Weights of a small transformer language model: MLP 768 quick GELU.
Each number is 128 + 32 x the weight over its row's rms, rounded and kept within 0 to 255. Layers, rows and columns count from 0. The size above them is the row's rms in percent of the matrix's.

# layer 3 MLP down (transposed), 768x96, rms 0.272, rows 189-224, columns 0-95
size [ 82  96  99  71 114  86 117 101 109 106  98 102  90  98 101  98  91  77  66 117 107  99 112  98  98 119 111 103  93 100 113 101 101  95 110  99]
[[ 82 127 117 132  96 116 148 158  38 125 140 154 125 138 148 100 158 132 154 102 145 116 164 132 161 110 160 132 143  80 140 131  99 135 181 125 148 167 135 147 144  76  92  78 133 110  87 165 178 105 168 146 112 136  85 100  65 163 113 105 127  88 133 148 120  75 185 126 145 146 104  98 142  98 112  50 133 154 183 232 160 175 102 113 151 153 122 121  82 123 116 152 158 120  98 171]
 [123 130 130 128 136 102 146 108 116 128 136 150 114  93 111 185 111 133  99 113 130 151 144  98 105 186  75 103 103 167  73 163 106 142 161 138 121 108 114 106 111 136  96  90 125 174 185 109 169 133 117 129 163 143 122  89 156 182 150 186 162 190 121  15 123 172 114 130 131  87 135 154  99 144 184 117 157 102  66 157  88  96 162 111 110 113 103 120 188 151  75  87 169 135 122  83]
 [ 56 148 122 134 180 124 131  93 131  94 137 198 157 127  71 118 166 168 178 166 136  83 134 154 122  87 135  90 155 116 151 138 128 127 182 161  92 148 134 143 167  80 137 145 162 126 111 158  98 106 115 189 199 107 159 183 162 123 149 124  91 122 174 159 195  90 115 125 177  79 200 121 107 113 131 123 115 145 156 109 122 171 144 103  81 125 147  93 165 156 121 128 150 179 147 125]
 [121 137 137 125  83 145 161 109 118 144  98  65 117 152 136 115 157 203  91 156 141 114 113 120 107 136 120  66 152 154 228 144 111  76 133 106 137 167 133  96 138 104  83 188 171 138 133 138 156 120 113  84 161 135 132 123  84 127 139  95 187 118 131 122 125  78 127 137 145 105 100 138 128  79 117 123 158  96 179 138 152  75 174 116 120 206 141 180  30 134 116 104  99 128 143 115]
 [117 125 132  57  87 109 111 140 131 174 182 143 109 136 139  94 134 155 168 163 104 169  99 137 127  98 104 111 140 137 134 167 172 109 132 173 139 137 146  63  85 145 190 103 189 135 122 134 179 135 166 191 149  44 146 132 112 139 104  74 170 104  97 105 102 146 135 138  69 153 144 162 135 167  89 133 143 151 152 196  76 121  66 130 151  98  89 114 126 121 145  76 135  99 141 107]
 [121 138 156  85 142 120 143 104 136 129  80 141  70 174 121 127 133 179 152 167  90 141  85 135 123  80  70 135 105 105 101 112  87  89 162  92 156 115 125 131 165  89 103  78 128 158  83 194 107 152  89  99 147 128 130 149 128 149 109 136 153  99 133 147  60  60 112  81 167 139 196 159 165 123  98  91 111 125 142 114  49 125 101  93 134 106 114 169 166  88 118 128 193 171 122 143]
 [121 149  91 162 117 117  99  89 195 130 162 135  54 147 157 212 136 156  90 197 108 106  81 146 107  93 164 165 121 114  86 174 110 131 111 128 119 191  81 122  98 153 133 162  89  83 120 158 122 142 171 118 164 121 145 167 127 105 134 175 150 194 108  73 130 132  88  41 130  68 111 129 106 149 138  67 116 136 129 111 127 145 160 133 144 140 129 130 174 120 151 112 118 104 133 111]
 [120  99 165 156  76 122 171 101 105 152 162 106 153 141 121 145 117 127 105 172  96 141 196 120 146 127  79  96 154 129 152 178 144  94 109 182 114  64  90 154 156 178 135 163 157 139 166  82 102  84 179 166 166 110 120  69 103 110 127  93  96 112 124 144 117  73 106 154 174 172 156 196 146 109  89 126 138 157 132 110 127 110 173 111 150 106 141  54 147 136  75  69 114 131 113 106]
 [130  80 112  93  57  83 116 143 162 186 170  99  57 131 127 165 122 170  80 137 160 160 158 120 132 166 108 122 156 119  53 148 184 153 130 161 168 100 144 159 119 101  78  48 132 108 100 113 143 167 133 163 137 130 128 135 109 141 114 130  90 123 113 176 127 122 170 123 149 133 136 142 154 143 222 147 114 152 131 112 139 126 122 134  78  87  95 133 135  92  73 164  66 117 127  90]
 [177 149 156 172 124 149 148 119 148 181 115 101 116 114 161 149 181 149 101  78 177 134 103 153 163 113 121 119  95  85 110  90  99 167 166 101 148 116 126 157 150  86  98 102  46 117 125  94 120 132 110 117 118 128 126 200  70 125  99 107 132 105 150 168  59 115 103  97  89 115 176 114 126 117 137 133 204  83  79 104  95 164 140 176  44 127 130 140 149 146 121 101 163 108 119  91]
 [131 133 131  80  93  90 106  87 156 152 168  87 140 128 180 136 158 121 141 133  89 118 115 139 134 132 118 104 137  93 122 173  78  86 127 156 148 118 179  96 195 130 159  86 138 141 143 134  91 229 109  80 102 147 138 147 112 107  92  95 103  65 163 159  62 143 161 116 113  88 104  99 126 165 148  91  97 127  85 129 120 142 188 148 169 113 175 137 134 170 112 156 121 121 193  70]
 [110  82 130 127 172  89 173 178 141 146 130 131  85 142 160 102 151  83 123 157 125 121 127 106 157 165 105 199 119 151 177  99 130 134 113 164  74 129 120 131 117 109 154 125 102  84 176  81 115 106 112 131 144  68 142 140 142 110 153 124  88 134 166  96 173 130 111  91 215  94  50 139 150 101 176 144 138 169 134 182 189  94 134  93 138 148 107 137 115 133  65 180 118 124 168  83]
 [121 170  92 184  96 135 146 161 156 157  78 112 129 135 111 149 127 129 112  79 133  98  81 102 185 145 154  95  84 140  93 165  91  94  80 101 159  96 172 145 146 136 162 129 130 136 165 131 183 163  81 172 122 156 188  98  91  43  53 161 146 167 115 137 100 166  96 138  93 120 142 135 133 119 143 125 148 113 121  80  83 158 116 171 105  81 135  90 127 105 114 100 176 176 141 143]
 [144 161 154 138 137 132 177  96 129 128 149 154 150 115  70 118 131  91 104 122 127 109 125 161 157  81 112 130  94 179 128  98 130 134  99  66 167 139 178 159 143 112 160 141 128 178 152 152  81 137 115 148 128 121 161 164 160 143 191 157 170 164 163 137 147  80 108 217 196  77 189 165 145 124 130 133  70 139 164 125 154 133 105  49  77 162 122 152 145 106 115 162 133 125  77 129]
 [154 206  85 123 196  65  73 184 169 119  94 131 112 161 118 122 108  40 176 124 145 161 118 111 126 142 153 165 102 127 116 113 105 140  82  92 137 118 121 161 102 113 133 115 162 129 107 161 128 104 186 163 133 186 114 136 122 117 132 144 166 155 115 113 147 120  71  65  94 138 141 119  96 135 124 174 125 118 109  35  96 158 128 124 144 128 148 184  84 131 104 140 139 127  77 169]
 [ 98 117 136 158 119  98 144 122 140 109 158 177  81  78 139 143 115  99 120 141 166 173 139 183 141 108 103 129 183 131 129 125 138 106 134 181 143 155 102 165  52 130  91 180  39 113 131 115  88 186 137 211 176 152  97 137 171 150 144 114 167 124  95 131 100 152 108  71  88 109 110 156 125 174 156  86 133 128 135 132 113 104 140  94 138 172 167  89 126 107 185  98  95 161  96 115]
 [ 62 152  86  79 168 174 121 115 112 187 158 161 171 126 134 170 152 104 133  71  70 135 155 136  74 152 159 159 113 153 116 106 113 132 130 122 158 133 158 158 143 102 158 107 160 130 129 122 194 130 172  90 113 124 149  91 170 111 178 133 128 106 142 144 187 116 140 185  87 131 179 136 112  93 133 147 202 100  73 122 110 110 120 148 120 179 146 124 146 120  79 117 108 175 177 192]
 [117 100 149 161 128  75 138  60 158 120 122 124 132 106 118 160 103 137 134 125 121 118  97 117 111  94 142 153 114 191 120 224 182 107  92 169 114 173 122  76 122 174 115 128  72 116  97 153 131 151 122 128 180 151 122  89 129 143 108 118 141 196 174 116 128 157 140 183  70 116  86 111  59  83 128 145  76 105 134  63 105 133 132 132  88  92 116 131 150 140 139 132 106 204  91 139]
 [ 65 127 162  86 109 166 111  99  88 112 131 133  94 129 104 154 108 190 145 110  72 129 124 119 145 153 126 143 144 157 192 200 110  73 142 123 126 165 150 157 117  84  92 137 148 149 114 181 121  98 106 125  63 115 138 161 129 155 142  77 148 130 148 145 127 159 127 140 121  48  74 167  98 102 118  74  86  96 197 153  85 121 107  79 179 152 159 107 122 194 131 124 114 148 111 123]
 [118 185  94  98 157 158 123 134 102 146 149 143 144  92 115 114 124 147 174 129 129  94  43 141 121 135 158 101  66  55 164 126 136 135  74  82 123 121 111 147 110 154 119  86 152 194 103  93 170 134 159  68 107 104 129 117 103 136  79 125  25 137  70 106 119  79 121 121 103 112 133 131  93 134  99  96 179 138 107  92  85 147 102 141 117 136  78 177 132 121 162  82 154 137 115 131]
 [122 219 146 158 134 125  94 116 129  77 115 138 139  96  83 124 120 127 105 160 147 131  72 140 109 145 142 132 147 139 128 143 119 104 131  88 106  81  90 106  62 186 115 185 175  98 150 175 134 109 131 142 159 181 152  83 151 149 147 161 138 141 113 124 131 124 154 154 133 156  57 133 169  84 103 114 129 120 163  65 166  99  72 160  87 137  78  68 129 167 185  99 116 167 164 157]
 [127 100 102 120 163  91 138 131 137 132 170 101 182 133 126 146 129 144 109 130  51 119 104  68  30 146 129 116 126 116  63 148 134 162 125 149 167 106  99 120 115  98 126 140 123 166 167 152 180 114 125 135 161 114 139 150 143 144 113 135 110 109  42  92 180 107 176 185  89 148 125  88 142  91  82 165  79 119 125 172 112 177 107 135  93 116  84 153 151 123 116  65 187 134 146 160]
 [109 108  95 102 123 151 149 152  98 144 192 118 135 124  60 116 148 187 123 155 132 133 170  94 198 117 136  91 171 116 158 131 165 102 115 148  82  89 154  99 153 182 138 103 183  97 170 158 145 112 167 165 112 138 111 114 153  79 159 105 111  96 202  71 151 128 159 190 158 149  89  98 140 138 145 153 126  98 125 137 167 144 142 117 141 208 147 121  73 190 103 143 126 122 125 168]
 [125 112 162 155 131 144 168  73 105  92 128 145 141 149  71 137 114  84 170 140 150 154  87 117  53 105 157 156 142  91 140 173 132 195  96 142 101 152 134 114 122  86 130 145 114 105 145 132 110 170 169 125 133 132  93 110 160  77 162  23 111 131 142 121  81 139 133 149  92 108 122 143 154 114  94 135  60 109 130  94 100 153 171 107 148  51 137 110  79 150 134 138  82  63 113  91]
 [ 94 150 130 158 136 131 148 145 113 188 189  90  94  69 137 112 128  83 101  39 118 163 139 159 125 138 102 163 122 133 127 167 178 138 120 147 160 112 108  88  93 121 148 151 113 151 154 142  84 132 125  57 133 180 117 139 134 149 179 144 128 146 149 182  86 126  97 177 102 155 108  99 115 164 147 164 154 130  97  79 160 131 200 122 160 110 177 105  94  76 184 131 137 193 132 151]
 [113  95  93 123 119 130 123 183 108  49 142 121 102 144 134 140 105 135 100 119 128  23 168 167 160 131  96 134 177 130 156  94 154 168 101 155  96 181 129 123 145 138 167 132 156  66 188  97  98 116 159  96 145 117 121 129 138 129 170 114 101 118 174 169 236 102 166 148 136 159 100 157 129  87 150 160  67 166 128 102 120 106 138 109 125  97 113  89 130 151 179 137 125 104 118 141]
 [142 121 141  97 182 110 107 128 139 227 162 128 120 114  56  85 134  97 144  65 152 124 157  98  96  94 172  86 142  98 182 159 136 129 170 153  95 165 166 143  50 133 124 123 109 136  94 141 110 125 147  85 115 115 141 144 131 113 164 162 142 102 107 130 147 166 146 182 109 192 177 127 141 118 126 166 130 133 127 155 184 119 170  99 213 142 114 167  99 104 112 108 180 112 128 150]
 [121 155  72 137 110 127 169 118 121  46 100  70 128 177 148 208 111 122 120  94 120 133  82 132 101 102 113 149 119  78 127 126 158 133 197 140 149  98 117 108 123  84 200 135 137 106 100 115  37 154 114 141 118 105  82  96 135 122 107 127 125 123 146  85 104 106 105 127 102 171 104 105  97 128 127 113 100 130 145 135 129 110 166 133 120 168 142  92  31 127  83 200 129 106 119  89]
 [ 68 124 112 139 175 143 116 124  98  99  99 145  84  69 135 199  97 125  83 190 110 123 113 128 109 153 140 177  90 122 112 132 166  59 123 179  83  74 163 122 158 146 118 156  96  96 150 128 131 139 174 141 130  87 112 160 125 203 134 134 119 107 207 136 118  97 142 196 122 107 168 136  75 164 172 107 169 152 106 104  91 101  74  84 149 113 112 105 141 134 112 133 117  98 126 145]
 [152 173 145  74 121  47 149 108 169 130 168 158 131  72 141 161 102 116 151 123 140 185  83 133 191 153 125 146 136 101 139 170 155 146 124 105 143 175 122 100 129 125 108 103  45 145 168 162  82 120 157 162 159 106  78 143 139 102 152 194  88 167 124  76 157 113  95 144 141 174 114 104 142 147 141 132  62 102  78 129 150  67 140 146 172 137 123 157 103  90 109 109 139 154 152  94]
 [ 60 101 125 116 175 130 114 134  89 144 108 154 174 121 165 144 141  86 138 103 102  92 103 120 122  93  81 109  88 136 125 107  73 121 122 141 142 116 180 150 139 103 133 144 126 159  71  62 135  64 116  63 130 108 152 138  77 134  81  47 112  73 165  90  71 137 131 107 135 131 109 116  82 144 125 142 173 143 114 146  74 131  90 138  88 116 124 193 132 104 132 128 108 163  69  75]
 [147 114 102 161 116  85 145  98 158 133 120 118 194 157 130 104 103 127 130 100 123  71 110 140  94 136 109 122 116 117 138 186 172 165  95 104 118 137 134 146 129 133  96 113 115  94  87 150 103  60  77  97 107 223 126 162 124 107 113 103  86 133  75 136 105  99 104  39 136 124 112  80 151 177 103 105 128 147 125 240 134 155 148 130  99  75 146 153 162 137 146  80 115 117 140 135]
 [ 76 101 172 139 149 149 116 127 176 149 102 125 130 124 142 107  81 107 113 177 132  92 139 120 118  42 134 141 113  72 149  84 158 120 117  71 160 147  86 109 136  88 146 126  62 156 101 138  63 122 145 118 186  77 107 189 111 160 201 168 145 113 130 111 166  98 115 163 179 103 127 147  98 110 114 164 151 131 181 142 132 110 139  95 169 102 123 146  80  47 142 115 115 130 115 108]
 [151 126  84 130  97 161 122 126 123 122 187  55 108  89  50 148 156 147 134 193  86 129 147 115 129 187 147 109 158 133 175 138 115 102 169 161 101  87 137 144 107 190 129 202 126 168 158 148 125 153 118 119 171 123 161 104 125 118 170  71  91 119 134 159 135 151 175 126 132 121 193 114 136 133 159 180 113  61  94 112 149 131 123 101 112  81 135 114 119 157 181 115  73 146  89 113]
 [ 89  49  71  77  90 153 124 162 141  92 115 165 106 100 158  70 101  78 140 114 169 126 131 118  56 163 104 146 138  87 104  96 157 148 141 145 161  98 128 148 103  93 131 190 151 166 133  75 174 145  63 111 160 149 119 114 109 109 108  66 143 153 148 138  87 111 171  92 125 101 146 121 149 130 117 117 162 122 119 174  72 117 131 165 142 161 165 104  61  97 103 125 141 152 165  96]
 [120 128 168 112 134 162 153  53 104 143 146 111  54 175  91 136 148  86 119 157 161  95  85 116 155 130 136 137 135 118 145 186  98 132 148 113 117 137 130 118 175 154 171 103 125 106 117  77 123 113 105 169 111  89 161 145 109  76 127 148 213 170 161 139  89 137  92 107 122 145  86 155  93 178 151 149  83 149 134  93 159 167 161  61 169  95 114 155  96 126 180  93 190  91 115 140]]
# layer 3 MLP up, 768x96, rms 0.279, rows 190-225, columns 0-95
size [ 97 105  89  96  91 123 107  99 105 101 108  92  98  95  98 108  88  88 111 109 106  93 102  89 114  86  95  95 107 105  80  92  94 116  89  90]
[[152  97  75 102 126 160 145 206 150 142  86 147  84  89 159 133 148 181 158  74 111  89 141  77 141 169 109  95 124 185 110 165 119 158 135 105 165 156 125 175 107 198 113 118 133  80 138 131 147 136 133 149 125  89 141 145 118  90 136 108 181 168 113 154 194 113 113 137  72 134 126  87 145 129 200 127  59 141 140 123 149 144 143 142 104 112 175 164 194 113 137 175 115 141 110  94]
 [166 126 142 115  97 158 130 123 143 113 124 136 138 168 107 132 113 136 131 154  97 155 167 154 144 131 160 171 141  92 129 143 124 152  89 111 181 106 109 152  86 162  81  87 105 147  72  86  95  96 119 127 157 128 103 136 118 104 153 179 102 161 149  81 100 141 107 170 185  87 104  84 157 234 122 114 157 159  98 112 118 138  49 126 122  66 126 140 157 119 147 133 160  51 117 207]
 [174 104 141 115 144 114 157 130 130  76 196 114 179 188  94 113 128 124 116 148 117 131 118 132  99 159 109 206 148 133 173 132 199 134  70 113 125 147  96 146 104 154 123  96 136 140  90 129  77  98 109 124  44 127 116 154 137 176 151 176 140  72 122 190 132 134 102 107 146 142 160 117  55  85 151  81 133 120 129  89 125 194 109 167 104 161 122 102 108 124 183 137  99 136 166 141]
 [140 142 147 115 144 151  67 115 151  59 118 109 162 185 109 193  92 170  94 153 124 118 133  96  79 152 125  85 193 137 131  68 115 154 108  75 122 177 173 154 146 165  95 109 111 142 191 173 205 108 103 118 111 109 119 132 161  81 122 148 154 154 126 132 131 153 148 109 147 117 123 119 160 134 145 175 145 125 112  30 125  90 113 135 121 120 154 125 149 150 124  74 172  84 134 171]
 [106  95 128 105 132 143  68 189 167  82 186  99 138  56 102 113 196 106 136 143 118 109 197 117 100 110 131 106 142 159 143 132 188 129  83 140  79 151 116 109 147 102 176 103 102 145 129 126 176 165 138 192  83 127 104 114 146 149 112  91 107 115 103 150  75 150 118 149 174 121 104  89 120 102 113 167  81 135 103 116 162  90 143 173 100 101 159  84 121 165 135 128  82 122 103  59]
 [160 111 133 141 159 113 148  82 108 126 176 126 136  83  94  38  79 147  96 159 112 138  91  93 106 109 117 108  94 124 116 147 142 148  94 164 113  70 127 162 124 182 151 126 112 131 175  93 148 180 146 115  77  90  85 146 140 109 147  42 142  96  90 108  86 181  79 161 137  80 151  93 117 117 167 133 155 133 105 131 154 176 101 170  85 159 134  69 116 158 109  89 166 118 145 149]
 [132 154 136  90  96  78 137 135 107 106 106 128 106 204 206 161 113 153 102 114 121 138 158 113 111 173 166  76 111 100  99  50 166 145  88  84 111 176 126  91 175 120 132 117  82 190 127  79 169 121 124 145 140 123 123 134 165 159  78 165  95 160 135 141 113 125 141 133 170 102 141 107 132  96  96 132  80 159 157 162 154  99 102 134 104 154 110 146 161  92 157 113 147 118 215 180]
 [151 131 106 173 137  50 152 124 135 153 128 160 127 124 107  70 152 100 148 164  70 107 177 102  93 131 119 192 185 116 138  73 126  89 125 126  91 105 147 173 107 135 132 135 118 186 152 139 130 100 121 147 134 136  78 165 179 138  71 116 125  79 107 131  50 125 151 133 110 129  68 104 156  61 131 155  94 159 148 147 105 116 116 132 150 146 151  65 160 151 170  82 165  89 100  96]
 [124 146 157 136 141 132 151 146  58 106 112 128 102 141 209 118 192  94 169 123 131 108 158 128 110 171 149 107 169 181 100  98 116 148  99 115 113  97  95 132 142 197 123 119  72 139  47 129 156 112 115  83 132 112 144 113  44 168 139 150 134 134 223  90 123 154 127 130 121 152  70  99 106  89 107 120 131 125 115 128 155 139 151 137 189 136 148 182 161 119 175 127  95 141 137 167]
 [117 128 108 160 105 149 143 122 161 174  97 167  90  87 164 129 153 129  89  82 135 150 195  92 127  86 135 132 141  92  79 122 127 126 116 121 157  86 135 103 174 154 161  83 150 181  75  76 154  75 135  99 171  96  87 108 150  81 151 191 169 142 110  61 115 121 130  83  77 117 178  79 119 114 119 139 129 118 163 151 165 124 101 156 171 125 112 121 119  89 152 149 197 158 142 173]
 [ 79 113 166 104 132 126 112 176 160 126 179 142  83 157 149 123 191 104 201 126 126  89 146 121 137 107 166 165 170 120 141  67 111 171 171 150  91 190 142 144  99 133 141 133 134 145 159 114 109  74 120 167 176 119 122  67 108 124  83 103  36 149 165  83 127 110 129 125 136 122  73 133  87  89 130 148 137 132 148 130 133  84 118 122 165 178 117 183 159 113 111 178  89 149  90 125]
 [172 130 131 149 160 147 180  84 115 155 167 146 151 162 162 118 122  67 140 112 145 134  93 123 126  61 181 169 146  82 122 138 141 144 164 100 129 170 150 109 118  86 100 160 141 155 112 124 107 166 169  83 124 128  85 106 135 141 133 136 123 152  87 127  93  74 161  93 142 141 178 140 150  95 133  85 105 141 109 120 101 114  78 148 167 159 144  86 179 209 196 166 118 152 211 165]
 [ 91 127 136 125  28 138  88 137 175 141 144 160 189 136 158 118 187 141 132 172  81 110  83 118 151 143 124 127 149 151 138  75 144 208 128 105  98  96 117 136 193 133  85  92 170 127 106 122 166 113 164 168 112 118  92 113 129 109 107 170 138  88 113 125  92 118  97 130 154 211 131 129 129 118 117 115  81 129 139 188 105 164 126 151  89  85  61 120 127 121  76 130 141  97 151 155]
 [ 86 153  53 158 135 140 140 178 149  94 162 158  45 140 133  52 119  90 112 120 122  89 133  92 128  73 135 144 107 152 186 101 169 150 110  66  98 147 172 130 122 126 168  96 106 133 111 150 118  92 125 139  93  86  96 129 164 136 111  87 143 123  63 124 110 144  97  99  66 120 142 135 151 150  99 141 166 154 121 202 125 136 147 140 131 187 116 138 110 157  71 129  97 180 168 123]
 [132 148 153 134 142 100 114  79 117 123 182 153 156 113  99 104 140 168 107 157  75 119 142 115 134 166 124 104  74 120  63 119 183 141 136 108 144 110 123 150 130 135 154 141 147 146 130 112 154  54 147  94 129  70  89 132 111 149  76 186  75 137  96 129  89 160  84 104  95 106  91 158 134 134 187 130  82 123 118  82 126  85 130 113 195 198 231 117 120 105 132 115 101 160 109 145]
 [129  89 142 103 123 136 119 164 107 103 160 142 100 133 149  77 106 141 114  92 172 153 132 122 185 114 171  86 129 121  78 101 115 135 160  85 140 112 151 153 115 111 135 185 104 188 144 132 209 146 164 114 105 125 148  88 138 187 130 157 113 124 103 172 181 135  71 145 114 149 174  82 118 155 118 145 140 118 185 148 105 175 210 153 180 147 177 116 105 110 112  82 138 179 195 122]
 [127 122 111  89 183 155 110 169 102 114 114 107 112 143 160 107 123 122 140 116 158 142 166 172 157 177 126 140 137  96 104  82  67 140 215  99 124 177 118 154 142 145 147 187  87 142 140 147  92  47 151 175 100 192 155 127 128 112 102  96 138 103 116 160  71 121  83 101 153 166 113  92 150 189  89  58 108 164 114 118 111 173 105 117 171 138 123  84 110 137 146 148 157 168 133 142]
 [110 130  92 154 168  93 164 123 107 159 109 123 140 132 119 132 148  67  87 174 196 126 148 129 120 147 160 158 141 156  89 103 127 172 117 104 131 105  95 114 136 132 155 142 151 108 143  95 129 163 177 106 168 145  99 112 145 105 148 171  81 145 115  85 127 122 126  75 164 200 169 123 164 144 113 165 202 128 120 162 152 194 187 168  95 135  83 175 137 101 161 125 194  50 140 135]
 [112 151 106  59 132 157  90 129 129 169 105  98 155 130 138  85 113 122 200 127 207  94  48 121 142 137 117 102  91 125 110 120 137 173 136  78 144 134 144 136 104 113 186 154 161 136  92 109 134 184  91 204 159 120 156  97  99 123  94 123 133 148  84  51 120 140 123 109 140  54 120 120 124 106 139  78  97 127 134 145 177 152  76 172 118 117 131 138 127 187  85 135 103 141 157 122]
 [135 161 170 146  67 146 113  90  71 125 175 159 117 120 132 150 173 158 113 124 146 115  92 142  90  51 154 113 169 119 145  85 141 143 139 107 164  79 127 155  76 121  99 109  76  86  88 137 147 169 107 175 106 182 112 142 157  95  68 180  55 124 129 178 119 129 143 106 113 184 133 103 162  92 152  61 103 119 125 104 121 192 126 116 132 118 114 141 113 112 115 105 132 176 148 177]
 [105 112 151  76 120 185 179 129 176 134 161 139 152 114 122 133 156 109 122  54 135 113 158 105 176 163 113  94  98 131  87 166 163 142 126 126  91 122 149 137 131  49 128 190 109 173  79  88 163 192 122 141 116 108 116  70 112 109 117 127 165 105 127  81 137 103 118 130  87 140 185 113 156  95  93  68 107  65 182  81 157 106 128 174 145 170 110 131 159 165 148 114 147 150 140 155]
 [117 166 179 144 116  89  79 155 169 102 142 145 117  71 120 120 128 171 126 101 127 123 107 142 147  98 180 114 194 179 133 176 131 120 131 141  70 131 148 108 187 126  72 135  97 165 139  49 132 172 127 116  85 128 149 188 104 112  87 150  94 181  86 134 105 101 100 165 102  59 154  90 106 133 162 139 148 152  96 126 186 137 135 154 111  72 152  86 183 123 157 141 142 122 102 129]
 [195 122 154  96 137 163 140 166 124 174 119 113 148 176 105 139 178 131 120 102 113 183 122 121 154 141 135 132 136 118  74 104 153  92 123 116 121 128 140 133  94  96 154 148  72 125 109 104 159 130 143 101 125 149 111 167  60  72  66 170 202 124 113  93 143 176 130 162  87  76  70 114 111 144 171 131 162  97 132 104 175  74 102 157  82 187 109 174 113 123  74 147 171 157 127 102]
 [106 153 144 176 154 145 156 116 119 157 144 111 127 143 150  43 136 117 168 125 115  71 185 184  92 157  93 102 175  94 176 198  78 117 186 182 169  77 147 163 111 121 174 159 142 146 142 139 188 114 104 158 128  76 139 117 150 115 114 126 140 111 137  98  46  82 130  97  93 162 162 134 147 120 184 100 148 145 157 129 115 143 123 161 135 165 126 162 100 141 123 100 159 100 118 107]
 [122 109  93 128 102 126 148 112  85 123 161 130 128  86 123 110 165 104  80 106 129 111 132  93 146  64 121 122  83 138 112 109 144 109 119 104 138  90  91 157 136 156 117 132 106  88 144  89 128 160 148 158 209 159 120 113 137 207 162 143  83 147  32  80 128 152 128 125 134 139  75  52 147  50 158 140 143 126  89 162 168 141  93  94  73 143 152  98 105 146 108  62 115 157 130 118]
 [109 101 140  92 142 140 106 102 106  66 117 169 106  70 109  90 148 177  99 127  88 173  75  57 134 113 176 140 132  51  90 169 148 115 146 126 129 163 145 172 122 151 145 123 175  98 111 157 168 126 113 130 147 146 125 116 111 155  38 123 122 151  79 181 144 134  82 151 187 153  89 128 111 129 179 103 108 102 140 182  91 143 102 160  95 117 118 126 105 113 111 181 108 176 108  99]
 [107 164 109 162 122 130 150 171 107 141 146 196 195 139 184 141 118 146 150 135  79  82 169  88 122 126 132 115 174 136 116 115 127 160 123  99 102  72 119 161 137 121 106 156  95 203 117  82  75 179 139 101 199 121  61  49  64 147 157 147 157 172 164 119 105 106 126  94 113 116 112 103 139 118  85 129 121 128  99 158 137 158 163 112 122 129 107  83 130 116 122 179 104 161 147 166]
 [177 153 164 165 188 118 143 139 129 144  81 126 190 139 137 123  61 158 139 145 153 122 159  53 157 139 112 122  85  75 126 130  57 157 106 131 157 152  76 112 140  88 132  90 140 132  67  98 146 173  75 137 130 114  97 147 137 151 126 108 136  95 133 141 108 153 170 150 167 100 123 114 104 145 129 127 192 113 115 133 130  58 135 103 126 160 126 121 129  88 104 124 243 151 153 157]
 [129 169 171 117 153 122  71 109 125 150 131 125 117 120 145 131 187 110 178  68  90 156 101 103 124 122  73 146 126 168  76 154 102 137 210 116 157 117 176 137 125 154 132 180 214 132 144 117 134 131 119 149 128 143 202 106 122 157 111 163 139  83  76 183 130  95 175  77 112 128 103  90 130 164 105 157 120 135 164 142 128 123 120 132 135 103 129 154 144 171 108  86  49 113 161 181]
 [ 92 183 140 150 128 123  99 123 159 130 133 108 124  76  78 140 118 105 134 131 141  85 122 190 109 115 141 109 156  78 169  79 126 161  88 170 160 126 137 131 105 124  81 163  71 167 143  79 105 123 131 139 153 171 107 115 141 109  75 123 141  92 245 123 110 145 101 125 146 125 151  64 124 150 104 100 118 116 175 189  99 100 181 161 125 112 152  99 169  73 152  75 143 163 111 118]
 [116 216 124 151 113 132  88 103 138 133 145 124 112 105 188 133 136 133 128  74 109  89 125 100  67 142 124 142 125  98 108  95 109 131 189 155 170 181 115 124 122 153 167 128 133 132 111 108 124 228 180 123 158 102 154 160  79 122  83  93 170 121  74  92 122  67 126 111 104 104 105  73 117 157 134 118 171 129 182 141 146 170 109 118 150  96 144  95 150 153 107 116  81  84 162  74]
 [135  74 127 182 123 202  95  61 147 149 136 138 145 152  99 159 153 137 136 153 116 168 148 142 126 182 129 136 151 153 157 129 160 130 179 166  73 111 158 153 124 118 137  83 138 134 107 167 103 112 123  99  96 137 115 190 138  87 146 209 109 133  53 125 130 115 116  98 146 189 102  87  95 121 125 122 153  51 122 115 140 184 119 177 145  67 142 120 113 128 167 168 178 138 149  95]
 [199 149  70 101  92 143  74  98 129  87 124 124  82  93 123  86 114 169 171  82 147 134 118 114 141 128 114 119  99 136  84 143 143 140 137 115 158 121 147 139 172  66 158 132  76 159 180 168 158 117  73 105 151 145 129 103 140 132 155 143 140 109 161 146 129 137 151 110 103  96 170 142 104 115  53  69 164 105 160 115  83  75 155 127  65 107  92 201  89 135 113 125 104 127  70 164]
 [107  82 148  53 128  71 114 102 135  92 148 181 105 162 129 103 122 159 102 100  63 167 155 115  84 161 143 129 172 115 131 172  45 148 133 128 107 120 168 101  92  72 134 117 152 148 153 163 130 120 123 110 154 110  99 103 137 101 144 167  94 143 170 128 122 161 137  51 148 133 170  71 139 137 150 169 145 149 100  93 186 147 110 150 102 106 101  83 168 141  54 146 105 166 141 117]
 [102  79  69 127  91  80 104 147 119 161 175 123 126 130  95  48 109  40 107  94  72 110 114 130 187 152 144 116 141 102 145 160 105 193 137 115 119 112 100 168 121 171 162 137 159  72 150  90 150 115 164 118 102  86 156 149  64 122 137 142 129  89 149 110 117 132 104 189  89 114 114  74 101 127 159  85 106 162 101 145 111  74  79 128 146  93 150 138  96 158 154 127 131 143 152 144]
 [161 122 106 150 129 132 101 111 114  97 219  97 131 101 118 113 130 119 138 124 170 115  86 146 108  92  96 119  69 140 192 117 100 147 124 144 168 116 154 160 139 132 102 138  81 122  42  76 152 175 109 151  93 119 142 133 158 114  80 158 116  64 108 132 186 146  43 125 192  60 116 130 114 144 163 162  87 120 124 163 152 140  98 131 128 118 159 160  95  99 126  84 142 129 131 182]]